config = dict(
    norm_eps=1e-06,
    bias='none',
    tie_word_embeddings=True,
    init_std_qkv=0.0188,
    init_std_o=0.004,
    beta1=0.95,
    final_lr_fraction=0.0,
    batch_tokens=262144,
    max_seq_len=1024,
)
Each number is 500 + 50 x the weight over its row's rms, rounded and kept within 0 to 999. Layers, rows and columns count from 0. Numbers have three digits each. The size before them is the row's rms in percent of the matrix's.

# up: layer 5 MLP up, 2304x576, rms 0.0704, rows 198-244, columns 288-431
# down: layer 5 MLP down (transposed), 2304x576, rms 0.0652, rows 198-244, columns 288-431
up198 100:551503544498526526551440555500478468550576513525470503478501522553496499488500522532528466472489527508534582410551369594571562481459439472457537430567529510502515475602539435487500513487527410525461504509491494512465529497491514496475436474471538501521508534543466544450507524546542469529516473502538566461508534514585553434529516492525489436448536534497538485502585558499449574546538531446459538510476493444690463558477460532583516
down198 102:480515499414513556573447591492462551494607529568534461512539467497460475449479511546440562459390499579544581480558508503567390539508452542535504573591509512513505453553524483545406530520574514466460457510481520510482529501481521547524555488581540446626482500461506533504406444485577520531563524443483518555452473556499604560515405426401502550498565442425580486548440449479490500499480532518388510402515570586537568467458494526549544
up199 092:542513487492442470546456531541530526493523517467515500425489488501539501470426631451525509510508469524480344543598502474442544584516549603584504427467514613505494451501482503537501477516483514543676563480532471445514421519472427449483550503426546471582510483527476500461504424498530497470506533528500508481467539483420521513497570453459444490500488449536435577518513475464416472512657500569490522430536501554473468451479460484461508
down199 097:378434574535467501385487397418563556509532579536448563392576475538450460497451498540537500442426506464478559491477493484397540595559464539421495572451539589478482583462489489509494621504474446478552448549583463495578558479345546455495539383567554514531538480558481484600515497497476456536400484392490484574541496555496561453488511405437550521507493465584538495428504536591449484394483401533480454458537573508532522532406484557575483
up200 099:494504449492502397522497494429503527557420490571536494497440466488490537509524458573517515502508515589510571537538456464522446467493401581472464514484444499469496395474462554522603485489448452397505377467545455541507452449497497592483514369467558515540508587492484510492499524503440546504600537442485383494533548410474500543562498456488530486411527427501480537491394517371495574504507557404581449528484554439567507474546530515542438
down200 099:495471458472451508519487463404432508636469473442586476544527563561584431423462492454500444424510483467525570588437453510454543566479518478503520503563526489488525532383419516512513560474482465441561444497552512483511524464456424572513470518441550459428491498529604471563542436523463409429451489552507560497553468544615582493485471581509436490489538489428544496481440504495504545431534432494520452539440513476453488534473502517526459
up201 087:520542569480408434570445535468512435502518497486518486498522497436556576445485468547527331572435491508577416520468469441469429584510505531435407510543461538473594564477489518592470534539544481504440526463497628370526447402458584490537487561430475550518467557439569526434466586490516540454489453533458498477455501475541543561540475456487541486536532540477524476509462489512425490541488534501648554576532469556491452551563526519497450
down201 096:465470479460513528500432539497427526495513570479435471475447484524459393480503429489538518446473469364476470456497480515452433457530367455505584452535423542626581525473495619537510461502471520501505537431545491569546519577580477493532503567572504531448534517511492517611443380510471540489483574465521536496526507538505578491480490468487477499483558504507492508511536523433448505536403591583497451480499379508503511472498474553461495
up202 116:495487505498480456547543530456452498503389513460442463514508472480487560535550600521533503462417493516456373548473551523524392541453358487461565481434495576493461499545507513515400485507495441492526520468474570490536541470449573443444407518629532506516414472578524470512499488485514543470501500465506445533499532525603539419499525558506522475452458542429431491532446479525435573411453430414582422467538491501542495573566510531474446
down202 120:447519490567586554580580557518367486500524496502653463430445526511484476446530481456457554520528542535512358543435610439534540534426557599546567494422495483479487492482453488460564551462504470501476441468505585500508563542441546534637454519549524507496512409485472398499535546505471516552492474584614455468497510635607493422547515609560515489443531594544483471434501474452500500532512504536433421495527493544530422530550554519438456
up203 096:529458476565384568610563497510447590430527460445511428536457503459434516579437495387605493447507449468521437484468434436522416415452475465519495501441410442554436474467567456555465465449471537563538483522452520499616475517563455508471479574477525498431531576556514516520496479520447570593504547484566536522584484473525458503385458479493514496416455447597524540517497458546492484441455546544547406469506401510497494459483570538434531
down203 102:525521453419535527516436477480591481553628445521444469515455486543447522537498494411457437607469449534504511506443440516491505564569505523509552566495489465491550582485494398614502557448587543591375536446379490496557482569477518522481469510513428481526510533444484544423507422410517466443437559452535365460450449518501505524515523557479514447427460493526557432525568480483437474544494494528431515558520570540457446452451498514556484
up204 100:535537381490483426565398586465518576433506518517454538465519437492542557511500475479463568429474487521482530511556499436540497525522528435478568490550500498461464538467546407588479466570529458526463455571509514532512465536484473497486582519541531557433447405480462442516543495512535474472508603472436384561537494480393500460438454492499554530398514464462429512536587486497477401471515403512477577465524454478491469407586411549444519
down204 105:603603531552452477443517439433518558485466460460506503489498495554545389500450449504562477443475593510510465492474478563459505455481550451535415397553527527516541499572496562444432497546472555428552518498553388555479526530530375484503477515527520471456447548472525476493476440460556602449546597514403432424441555522480519494525460499511538390447522475477465535506551470498521429396512479547513535587448506490537451561453471610541439
up205 103:440552469523483492467461520563511407453519471468512529443508546495506574550470477483536422503463454461510587515464417510385497514526508534446460330541448484500573503493480431511488538576485385541545556453581490442512424551492569537508458549501561471426460529445586513475423518502575470547516453491466556585589473464519512479469539513459488459580512509539392605485512509518458514507528424510531525491593524473523495459555479520597529
down205 104:476493443500485529448438595518525463573532521491488470562640577444498483563506498427435463473486432473472628381400452551517435487514534498490481521497430451542495551518509572538461504532550553440492587539543490454513446458495474630566553559531449507473521521485596594511489434505442563512434494524504475465406526443454452531544552591511560430624470510498420519505513533593501538499470513641590554492419568464473515416535522528425503
up206 105:443472462439507447487490560526472477480478444517480560525609541469482577444450509528505572507515464564469492541519526513526509560521533506507505487456459552545466512499493487476459476497521471468588516538524534474539513539593485490504493546596556529484502483552480435444517508542520521446460476524502467585592527478466489575547504606557468591547433502548435525406529505579505507550577500473515543547548527475381468470425472540468574
down206 114:570465500476506522544506505633426492525490430494592528547505572395517537466620563470576549535530534436463538502527466551489559531466509582541483480517450433555448501453424472546488485467418466474496421442460401498481432491512480322487523399555546565436596525473411499518429435436471457490449486559500482577558526523546441529526434479476501548481484471489408515449580584510519526490504454461472489467580527430413512431547470398612506
up207 092:447435525523617464511537450489451447486505539457542461452485445580566527516503420521374479403474545491538476447419511466425555475557585530550538463474443487529463517558446523402495527517518600457438612460527537528546568490554446518539476507403495493528417454566493594577527493560545406435424466504552522440541494559488473550454560559514599461404542462592482392535527480554456401441479513544464499527429584486514570564527379499435506
down207 099:547540555540541562444561579536525538450545530551441529533506467464519457525577595542413549427507465487458506497495483519473542511443478416492468542513483444479497461503492448482446530647493519515559469501447470521524565551435474535499454451568480504576572471443554415396494516579513412497453545534523463474576484523443417419501518433404459511514505513454591519574412493563542484503620519458463473466593430573520423446472472451469472
up208 092:446519554541552518573471603486531473543587504581512464471493562427557419488506545475532528457501538541469478530530521506448508515468439462506573482459550442505369539490485519538535453504569489591572547496526614428492506444497397446494561477426473483413537522468565442451586451561508528503473518598455428440488482407422537485402522551481503504547534440531505501483582562503505501433482539474487478483471468517469385438501446531489493
down208 094:491465503429489542433611467447402536432551420516480461525503526486593499541473385538446532519467531445521492458542522526482504573483501496417479515525426461453580512582518479466494616555467508567528456463516405505551565453459449452519547386566556497625489553547452643486536484451508586403612490545525443498501527555496495509589536530589458480473514449460540506533478408491413447442611457475581465552447588479562484426559497497386479
up209 090:472479483394537468532484491547536549470526475561360496512578435577489554408498467535541435474507515466467554410460502524483599439494516518517475583505503483568525443521537465454514384479482535471500499518566521515440454476589481486437519458454524493509508499470494556548468529545563584420484471481577537496533508425452505453621529488530485453518554508562551569437479422565465504499460538405532537502501486476532433554517415489532576
down209 094:532501575476533559477463493408509537563550547457548573551462464518498457530404449423474511478571511502571431510511555541548397394392437523578524476480499551445460486559466474455477497482481429550528530498452423525471464545513516436440519533361417547564477563532462361471472460507439470487576475538440623502540487449546510524381472544552471456476472576566516501503526534378518474454479453542497427516500550520488491482471515514487407
up210 094:643496508482502455476519530576461483453481626522470457429456481481536575599542440492497498405533505613446533545545517501544504448475486543576488524592562495543392479515504523457580479499482580529515499437450414623507530568375419386443490519506435472469522446521490471577544491436500489498541499533475533474602512476520500470555453459412603385561502491446484546480506555422551366513453430478533393535660517502483459479507532624561480
down210 096:435453555551481460428502601512571566514501509538394518466656386473466496541489505481501557557597530378499478477510559503521427512501503445530460471557490447510539449502498505478554566582464467510518411562552539467611495445463483470472550562568498561571465446510550497504488519480475466486446459486444505484472524490454516489475449402522403535497538530453541487492589482570539599480519487520555503410473457457477491539541515466469511
up211 095:531484479538506482374487454485511408545523530479531511462556424431411506601532406530439470584484565510530516412499477492500464497525534575538531480450469507484483490427438480403510521482510355530628583455456553493529465422476468577480552513406526446439553497448519422543492480514570521480523461554507536419532530555439500555354501551470514514573541521456521504456501515594526441571482485502543512483469553561467473501445498453466498
down211 095:433399518482477462498502550563531563495503422487461560567451460441479477594485431513547535545462672560546554431456481486530448497558547522522524470459446518532520511461447454506494546564477495544485526492427429484524546486510500519473481485532445486522370513515467611478488510488488558530581489569477516512479579447493538604546533470546578535560541486517500444576434422498479457428495485532539470585579534562527526554511555446530586
up212 097:529517521450448496433502522492457524452493445440436542468508529486492495522690596456366462545487384549501456517509485509504514449494460441452515484466489471515548447452508453542474442546463511474541446489567442514524438522488420506468506534420524394516544482534442539510446488560558464518527479497508401526455445509552572477479549458426430568505504413573454536468490570544550550598411492502583518511536428518537449413467530499501486
down212 100:403466481464472552467446526453510500462444470485514464618541514534494406407518523422473513520496481503533438436638517440486534542507593452436547531577477449474510443498521466526535487496560588499482520401529482552431444518541507419541469578621531543563497571460461524469424508567569426460503596493540607525518439528512445488593502496484426424366505502488546576503519534502519436543550470512504488518545550515476500531475567490484623
up213 096:488473477476515524457536560512465498483599522632516532551479488545549545509421589509520461473455469523485543402440530527463446395477535608475407529477532433518406519515493508481509516383567465476485466503484519530463460476473527526594405545490557554501471426446542497529504547495583496540549485411508486518504402634483542533631388434561487461477450488485473518451557452510480499469451533441503497504475461387541500578542540500459495
down213 101:455484462366600524520438459569545483556463498447483579501484549484455494461503576456441452489476543442537541452548370525619437499510419500413480470549513510497427464578553405519463473442544438551475504479499528496521489449512543470503460578459496445560508548490548384517523497507492499498520470569432529469524519386542413474437492497522506541549541541499520548494418481498548387521515429506482439567437454463562467502593559466445501
up214 099:536494394566433460387553497515469529477558616458526538502475550431582527493524553505508504494523565543435553398560420425499479579608449461313528545570497480468326518486548525488507480487491550514486521458582537486551610492512406540522527455484544502464475464452497576577566559391480622521514498494600543473560395456634604630458491534467520528511454487495459479545506521488463447471462438524471458484536502521530500431520529550518417
down214 107:544416483432488570384543496459564542494497596469493555476551573442529557592424503479552553437470459508469547493463532521463541485406520548435476460441553513476546479479593508540566531533505571556443512477501496592527499427608404572541510501433481483417410470447449496497531535457432595475445535502627396439547505452533451470582568502585597569478567465648519451488487532484492521524499464528530423433476538442437481497426526461451528
up215 095:557520556508528567545493484531416493520398535585459488478512464478477440601571474546453577529525499614484634428499506525478508517472403523507567473490574455508457561437530463563557464526455597415456427512539538450605548378475406386476461526502483529510488470584558504415466416519488483460523420466502492520405538585554514563479514621520483412403541522460496602555514527521476559538496553494477412476534458522572461506560491501478481
down215 097:503546588524583514542439542437499452495479478440551539583459548486545434474490420456474487484463498511470512548505531503501550466430506470422440505512458560567598554506521500456503517414474496578379466483497432487470506476473618612502534603481459558521564472480418625592511403556479513522396550390483463545571467418475511465467420504445455491494452506621618533555575464527469521482517447485485548484486481412574523433537474507517534
up216 099:532439526485467490568507508558460449589472577445495547563535499433567463379571457405513537531475533532494574565591507515473531466528446541534452450562557462596412556430466448571551468397528572446567411540513524531537531522487478544446522532507500467540486442495503558511551451561537442592465427585380538561475463580506611488550476432589466477501456512462466501457503509544468469481512520501471505550461572598458621541446488494412495
down216 103:577493418480462502527419478533425535433457539454473502537522444571522461557411609477517549484517523573557531467513514517511448496399576500496486572432516536429484480473595487563499501442571586508423474465478546543561663460439555458476568484587551458514556431421562425498461438460519507470473467449570537434502454438477414556593422519437590514529563409500445529492488568457485441517375523516514497454525523549424528433552524507489508
up217 088:543532528522484633497522439522517635521473522553436515516541527568593496550502469456524409576529459452552523532498481499496440475391451597532445528531537540468502542479425498444511525468454522493433537537581570489495521469330511447506438437470568445490531483460571544482432559508425545499393431563510545566472419455401491622567481502482452422476422564416481522521532455515493553515498447475548507521501393498481507500482509562522466
down217 084:532444463551520455450428434535567533525526476489529546571486436486497581490546507569544479445555503529528504533556511464551483472523491390464505533452470557506413483552512542483419512492454466488502509383459445449463527485463520566555580429468465514580495531418521488566622468504592427458479578476548420491499594535558547403475507486539483556507569585514506495524443406513525489475553442600578569551517471519396532459520495380486555
up218 109:393566438484490429536508539531482452481427492449410513543580512472452459448504498449503505563544658599542474453490476559625525533494578549475543488429562588518486551476480487569459577525494471547513552463383512415460554480575500497469486503467471372585493508441501460425536560503469377505543598425553460486386498515582477578484540489495533418514461508450524535506437494583550528496516537447573472522466474575515508496378583568452440
down218 104:564439431506566445434428444489518440510530504434504415475545428528524556512506501515537537485457498498621525505545442515535408472515470523482486547543500449536548474456531474541454514669453428564494418431495500532609466490472479562411533543482484609529517575495559475530538452552476575564532547481515478517496623467578497584511543381482529528591628532562562514438582510489523447482475517496507540474467579427457476518533474519484583
up219 094:460529523487476559458518529480539492461488469464554531490585450516511534507488551461449517563484537493468515515444521464517426448591413512526409475465496469576464431489554555507466504450552442594455550459507528573528490537457435463515595479615474532427566507414556521652486494503490471533492473568523540483470395543417603545506516491485460534518470378413575496468514411520502581521560484537426508485514451468535460519438546415486458
down219 093:522425447399499589421552557429401478501472505459622479591460534502506481481512565539482453471543475518532440507407462479588469488528523418526465395538489489532395480436465485553498546439487511539427536452468435512503531517509462432529540506554475528493535444519445491510526614555554526608522570493428545426464517488504479547587430453469579529479479499584465466506436511501497511497519523478484494466459542487499470473532563536561446
up220 097:400587584491370503593502455498493556535541533466512516466522495596480484467458488506423426506470482536497536531489523513508585427563486498486497556415459477436567501537532499547435484504494440534427516520473491461447636582546520470542488546501463525496579509529559486492467443452560438506475565462500440564522533474544471400481509567597513456495522496499432500485527502499526450481505518489547455459420446553465543532456495507476469
down220 095:447444384526521506518476466435453478483561497427518499506523511444469579522474579457524452417494446453463428510558425512491516532478567545532450529601469422506426469504478457579428431469501477519497435443495522462509480583497511544450487643411536429538592533487534534520604478476426498462565479450536560567534575510514524673377378533446492473539497513451638507504516487534441468453449447517450451485555564512524516451472577505471495
up221 093:492580449454477462527537451471507458490467514475454406476439507499455508489491490499523443531485531532612535495491505518399547584444539454556528478479462498477521493524496486532513539456482524534492546442532510455483540520526541457532569424528502516482488451564466477527499448545551502448477520553489510545455460477529494470556496608483541416603516510452554560561514500501569447525556600395483523543608504470467516494553424518509511
down221 092:557445513408446563559470498569426435495583524483540579516474474516483536555490522548493583502450413585513545499547503476480495428489556636536542495465543425550488434528441428547556513528433522464516459449517532516603575535456459414508515560549523439516456556446483470505516404508483426516610451483535441470548557580573546445525414538433517448529402523430466482551501556479412453542530511461507496536449531533504515556505445568541625
up222 098:617498492462490539473472545498513506459615441551440509529513505513543472506543501443501420558503515496448494538566381564551463471520515541468559489501394523469446458553465596566487502536396501582497413574495475423463495519489592454465476361527589464417525517532525484567489428492499472485538575546497497523490449532439465462486464541496463492550627404498535551568425514481527460494504576463442503496456438455612555595402538572483487
down222 099:521478506474525462462557432506543541381423417515444552497509482547550457479540471471544453454459551389555384485459488411500567525488482607466444535465479508596552482511517510458572503505538502458486502471376542530488581414488574481496503404491476504579466421518517525466560520600522519499503492488524480526574478561484568571467434524490469616482498472539557618469456478476453512463448484444497513503543522473469470534479593430524535
up223 104:530500501535492645533466519427506480484528514629523575439468450486581491458417523519431487481571535501501529538465494463422469529528431452407478549462531562538443484505404521421402514528521473476476464411458433460588516560464435602471419521483508605514596486464414428522535492485553489512605524533458462521419511533515535428447420521483458512588543489509503484390481528558531508536488453428603501383510523477523468644484492525461549
down223 101:569502503543513508516444429552505570432494527558452419516569504545548503548489415506528495529481458489471447535441455523531471515434467510456583520382427495521548463508448540540555460518431527469460539570507517529429536488542456484529559452512419521456511508483581522469542485483563507492512526549557555562567530467457565435508506565476542473461523465667526530481502431454470458482571481502451418545475412562502558425523572447455382
up224 090:465495382464535510584528465487558554529413496441486378511480533483404534544480535521470444490460488411587500546500475472405417592430488480450530525526576540417556461404530531498544540529499546606466413468478537586496531539501471540578505498469460540419442491488475526474473546569515438503562604471620544524426504499543524521506538446441487495501536447468528579494328451538525498510474555431456422502539591520496563542540469486469452
down224 094:493487473467488477562479440548475525451555482658502378517549484414505501433472469568543406561494495521449479502417484448512452390486449364410435482491455514460573446509670549478521556499539461526624459472526525526422487474542528517546434370408524511499514577466496604491401518449494537505550385515392484602504447479462526536609448440526533581476565493554474374497473547522489547476450486529498389515580404535480412510504532505464512
up225 096:456536556489538551484472439594497508584491433487508520512492503460477470506562452474407535502529490470465419589484416501453551552516452394450476582518530487498569596435489636517478485517510479468524469507449526549568466561468528423576556508437604469505560460510538502458475473488495572559531433528447420501440552553496515509555543500511591470580550498512546443410504463486472525506557514556523515521408498508468498528533559497451466
down225 103:563422505540437541553527471541505506528513507601460538421464483541502462547408400436482552626510468516528557509487517492562624447506540584466430522503466481470564557512472511461566494423549460508532562606456504529446468529430495522494526345476538495477434499540604493537364436571458541520559502529594488446501521448586410551482504509499455462378506524542495515489543512482540481493590474538482521527455487450486505414504514498491442
up226 097:552502509423561466520450476469526512415422503488506522493524543530433451559580570473376490469577489512485521521508462473445389581407544547473443556526427514503488495550592384477458477411505423416485494492436477520557548484518453465455488452512404518491541495585572445465426480518470471506508491652439532507542533429450514448463432562391559495501552579540465526442451450529577507516572469493419418408553586563448567570481355474490478
down226 100:547506551469443524469526483410491537463438478490463462490528598430431465513487537565449511518453497471510563497533547502392502578579537506499386470538497575510564445392541432543533445493448518533607431569517455442511524525533519449453464375466488437536521501567457530468444508494531518519463555502532504489489565377446536497571414460500559565441468516508488544477461567583476527474459569534490470533575478505421530414530536493561503
up227 095:495509474494447526510565490490519505544545570517487556433482523396536560502491475493511511497467434503481590511549576411555478527472449442424541567574479511474456465500541398591466424398518426454540521562496516454517506553471493472539505506427509504517460513486420480506579413587487530472589500486498555472524458557535517515477563642550437502452451463499439541428439413555603446594510586520539509539422518511552459521495428511467458
down227 097:519445638493545456444511521517502471508429433527532493526466439460490571487515591475538523452462535605553459464486576570568475421456429513569509539600459575476434617555448479438479427523523534397561489488475380474484453523473543528488418512384454534477459428511542437492473523500506411638443503661488564457488518517489515481469515569562442464536564475496508576524521453477482451430470429465513482425467483558426575559420556615497448
up228 097:491480475530477504511509521478532529470496497470449455416505429517497450554467554555509508552474294434497564408602471408477550523590508469479530522516525456520485461365537496478517544491554516499498537457468476424457547445521467444485521542592561442519538473535496585485508598420476425501476448443579446510469519545584412521409514490533437498479546521576540499464505615433468431462443502517457484488452454549539525446475443477508493
down228 101:512540564521436599535574466522475479462553482520525623488571547557481490510512520495429567542502565505501535460456508412527536489503433560535521500509453445520478420435453463510510538530482480543524461556535498555451496535501472481502522497367370452506544479529479428326494545439434522578527549532525498466418411625559460430575448525544519453470481448421516389537520504520561492494483488514584433516466595500478526594464508450516454
up229 098:530517533594503542536544551531528543571525482539542439372535501511502412517449425474523550530488432580568471512586476454547501517437473517485504463549448442568510497495672596515498479460550543555525458565569465542486499446467483428478438529425563474516546547507503519550473550502427451509483518501443507598586491445486517443541559443446476447445485526504534570517509522474538589427584495554451599553460579571563452510427658417449508
down229 095:372514508529489488520452510477515562440414418526513506456505480640565600473524523493500474522528483407431482516444408489449618446515507423548532506474484534363473518515481494548477545474514545551547551539485466470481578447545498520623455460542612512521566442411469528448517432533602470514541513504479474528438522448491488578512454457407559463556492522443440532608563533518501501494486512426495568419491417492550529509579469576465550
up230 103:466475431439430510471471505420356587496510477491419509472446503504381549518555540455523374573481533501455489477519385456467330615587490506479427597485535506504560433453514491617567447565396522510433559469423462456456455459518496537488453436478531496482492518480503459426508531585516532456429610376495477503592516519457559521521524535462542522467464448514485456550441571506510523440554550561442473485474511495516514512519461417634508
down230 100:538530539440544539502540490467544512488548446452566547489500529544532523569485472521564529426567437516622468561475518499500484477475543506469533568462542576542558529526427526487457475528471514406540417542421538487446548498530462508545551553468480564501484444419531472537558548456527439504505542557487451497466549513566507480420524504478455563555554470428489514459501433628537497499492490601453527511494446497550453496449531490462482
up231 084:424512526531547469564442525580458478422589502484450474511530415442493492505480490400469538512522570522552528484498490424421506542434466518559500537528555529475499534558520535551433566521542388488557416561445509537442582530521491521458515534440484507583609385565500512526405533521467484534459510533507497411521438441516552451492506522502510451486471511548563527565437513587495547540486555568460448549589568545490489494493467474525448
down231 091:576502452489482455529512586446425466501402483463579519464606491477557465465485457525412464498411424561556586451475527521479572513443449570495517427502520411399561475471490537567451452534412652435449412526426496568582621549443428410488480533503540447556538473503514484422554451523542564351457461435467430549518509473522536594532497436517439530452409536439543378512531445556555539447443514469506482485477499487501462455476457585542522
up232 096:498540569442522479487586585444484460477516507438514487518548422603405444513583494546566596459535471510517533488442458509435527414477476474437450364514528494530455407484501608514534452482545459491525464590518551508507435547520387551495536424568503494487527497585471468461532478578376527482493513473505425511521413484557448508493562366519459547481495495516505539506405452464445506544541409409455508447458556536392530544499513480540495
down232 104:493558617594474536500471436603431566430435477451449471530505487513518482543497463440503411517478500430459437435586533514569517453333541553448537472460484540511470504471477422545544458529526537437461444428484541444535498425555560502538485605436504486583485589498496532489551455501505489591485520562474505404514441475374470523502552474473426447529542431560493504453399514490519470516408583519479580571481464427461443549460405490485534
up233 100:497440478493499506470570573533523505411426572545470481520562580451503514573489500529465546487431531519400499612617546561534491497577438537496482479477500470456554554432424520477488545542518469555497390585580446430502487429473464452492525457454464466510492435437395366573525527440578519566402520531483529495567566399466480463474439434508441490530534414486428525548470452478580451593515432499514482482520423474467409439543615460416513
down233 096:552504491429452478583518509456527474573466567460444497567524455554556504493555495491441403465503561511484512546543565477477450584511544500518528517389471465584525451547420454442501401449436504434476515504514488474515463457436543505492498436500462592536567477544651468450430548576552465491487433499500615499554450448528508620536558500462522554482394489459473480487556461465474544531528515513535496445524550544489409531523515372551498
up234 097:466512492486423491469576507549528481523492433487498591531436524483453508554441553500543529489519464423561565539482508496481499530442594477414428525521458533548533569492574510561584432449460470490459526534549489514512462546571457479502546521419516470518478524545451526554490444565565564524487519470450563563471531444501429594473442503490446505480552494484515475611519497509422492552568454467531509501434512595443489416501529654474503
down234 104:526514444422538570598535536566559544647509497503471442607450597483491474432417457512526503486539533481538442535448482437494464448595424447599488419477491402590540578480459551433589630533476522437563464478498503518436572421518360483434523469420472476526624482525533518551551511483457498480507537537457531512541485461483390541485523572479471506525482502522581469543479461407648502451521480418532534550423387609483560470426533530513589
up235 096:480490517509517563481490447432546466570449521512523588499542500507583494528518449474459562516479442465489467530496584514509482459525478478563513658564555490415549538466420430494503500480489514532494442442468429481543548459520482457487432525556414475482569512544536446449538551481512507506440483585506627457431441554442505427472463525520612490575436462496524517550519469491537524502454521606584546552496624515486490501579560466530504
down235 095:466565497450503545530434449548520419449455489526591537513511474520512373442542549449532534388554496488549495535504371496511493397412461628474498487450450439604459530380443573475530505532480503467522433505588488586495537541510536507531520562500512471456520494504586541469549524472418547553505402476513512519468503435570498489567564496519544453443548459417464549515497605517502543472514464482423392506478585498528482442461521597568496
up236 144:467610480406480485453421501525526482469599487529477480468525492546509502487396465549478460612509566489452433468554478489486411459539563442451557480514550520502474489503584529602514579498409522483454527509483516517635581515508494526491479506475541436506520497561479504449444507442503476586448505535566502538463534628573515639489524563497401466505555473513521470460458492584534569498599516463484556485501463437518440382475499516497540
down236 137:524477550467537444572448498527456500500564496539461529468618523447534507494498442579494493486505532539542448520527501526455503473476519433436474512525487538565527501390501553547502520495471467502525429521422494518494587486400537512517401496464599503541473512642496583495536515473483470538435431517524506549501496650469655475568577547488452550480535460573586488502544489543463426493577416524486444456562588418465448425496461567519467
up237 096:408539541516506452497371551505536602490511460561452511495459542501527459404646488511437507496516493488446451493537529498546451449466442492479483428359495545533580492445484436516539449526536523458500534556614470506486521542520527476568449490478464537534492533505463544478462569580529537533514455480523503413475432530494574538447547547523497404424628375517468510545484590533562543429420499561560526541551402443503579587557478440542508
down237 096:478444510522572463475499426473445528485473573456568604570453466490532541515497474461562442540424499454486467460506517410509436596515462459573538468543559446539479479494480586549395490456433538474483518523593467512430504426391455454475511540461457548484423441513526532461493455580453472539526520485461489573612534434546475586538516537577515560412604524489543479478515492563521388454531464447528566547476547576563497523484506486489514
up238 099:506572530497561467406442527534568583396396516438574455588463510427459485545507532470559511567471540512496611477484571530423550496482429428524396484475502553394549581518550576480482537529512528489474580517481495418544465566502488564493492517579479502539481529504479483504536505486395525517509519525420553568456395495551557443570513509440471507540448529495519496548573473511515434564527473418486434486471491421488517532499454528526516
down238 096:505431437522523477481566505616524515564476463490514430471510407489492424496572481496504496560600410542524475495515602482332463471475476561593536656601467587488406440554463493441483436468469490576521494508518501490366514481441486461431540516457446659395505447493527445367399478488566440519458465448555461549483502481547536542487534413526450444439551518463556583588551460518527467402456601464570492417427511546509539570580577463417486
up239 097:507572423482471521475519532510508410398430498564506546490438473567454518533560501486575571503542477485501489506583495541536638347490530556489526500506537482464407451453525485440493510524486500568477579487495479541503530413520452578566524547492618510468442522520490616396458512514429513531448546525609503543516439440508552443495571586514477453541505487479433415524429614514562466483483506557504577518535501489512453589490546492474493
down239 105:603507532455538488516506541464511579451463497539446530505496554428508406560591479432463614542494466512552500529434624510541533554462460522482465540482569465461512439534509453538524518448494462570574456591515455501422434523471505392446551523470441502507557475513501504518492497518547521528503428437470497457510510635481544460495461525442601486476471456541523494576495379572496523575499459374460487500493506484532512417525491533534519
up240 091:595498445536450505544484435549487568479458552503476485479477451437493582453482440455557579410544717510551443512451407535564544450524490541500471562514515468481540522466554483410466538524521460508416476442484527355489514474515471559438539477544526539584550491434463471477511482647514510536415539554510559510499408465576542472428458586454455510594528487496440509454561497647434417512555527586462469524517446529570461531516518507555476
down240 097:459499418534509505441566567451436493552447510542449512414655567496522499544440535526439521459429469445522535528540486547480504599539454561538513535519464454521385408521475495517424458541544547500564495503546393491481531529436576495537472495519500487438621511492544516462463555531513507453523394490527607475551557536439568490506531533531513500454474514568546504484525505471473523532541460471492499505504659498421516514504503486536564
up241 097:436447490533487473501479452550508483497398459591445511483490537455410537514448477587503493479535471518521505424466442482458532490475450521436529583458467521498492416505483493493471533427472495581474511532485471513389528589537517595550577388523506621520482460406511479509453356517433450521551570434536508458489511525463567480441509506496415476485531494542516487537545510422489466486453458462609472485483553422489423445503398474508510
down241 095:489535532527527529573599529515485459502477490450455468479532503591578525437511454530475556585538502466452540459581529461521548595508492530486530555512521498511598497535565438483453537467552487578418505483529568433443599520431540380528491499517500460494467408523554489480497442468467493524535418569496553502585364589491392498534575461473485578581544478569503457612444566530508546438464508556433515504526560530554557543561517557523550
up242 104:501459560515531589584545384382466526436494483563461544434572544561469426533519461539484401528502489533541497476556442547500455529464572539475509567606506512456505531507550515513519481404455537507550497403435542516594540505469461489475475475519465531531516516433471412466530616541466400519554555504390420393437529473444510510466454459495505522500584566534532546430458431462465519443529575532452585478452528575428472484492445584449429
down242 102:557506421545476540531558407573586450534516426584497507520581543497518500448459481466478485565498494435491521535427593497487501466500436486480540453447504539471542544451500425514533446565602502530554525486529496494443484516532537413416512502508487469424491570479523456478438585476537494420457518560555497446509585498426524434466616549485566541373412453541476420387516473505515500488536494511468499447478466545459470466558451560447561
up243 125:378489560453451452488545398473519557583484542412432512509566575402512476561478427483478426484501548608457468481495450487564504556474522586486569488455507528495530575573505506526425487536460534554478585475560504440475311488358516454501447477422522448492559504553544474523523472477421498509507482591481513425491485562437606474517477523375617533458469499557643547486417494486500501456456454504468546574527445427508439495545487460483621
down243 117:482481503473513469453460526599453513387529476574477479610542591448478457411494493610555565442574558485543444610506455609516523534501359335522474522519481482599590450552564516520573518449509452519587513471488503488543573481561488523569507478504483613514466527601479550578401464531468537601498518475461514503571418424512516465404529522474454375461543415485439512512518567516558480496489523494502509498539509554566539498464479520476383
up244 102:486532414542522493490439546534562503382454500505473549572505472519520524442414512428373401486381493494503490535537477456474497507517463457548441422479428417482460505539477507462519503527416451499575524476452472467557536472461420558510538490548544539628442461457458511551490422528461486450559522475679494530441509548438463451507540503551507578523431468444501633518566466475503426539444433540475406507562528483453558442509422521449510
down244 101:477499575473548508520526397458570431487448496489558437522375524449501531481568457584536593525526596502478461554523541402477560489592475500464501430544543478392456483573499575450418503455380494413625473453531525532527409510602425468544388557585510535576476529454467527485534490462492535470485468594507554433560468568500489541485535503497526526582493485440471531508535432460549536462481579519482512570506486458615497512573547521524559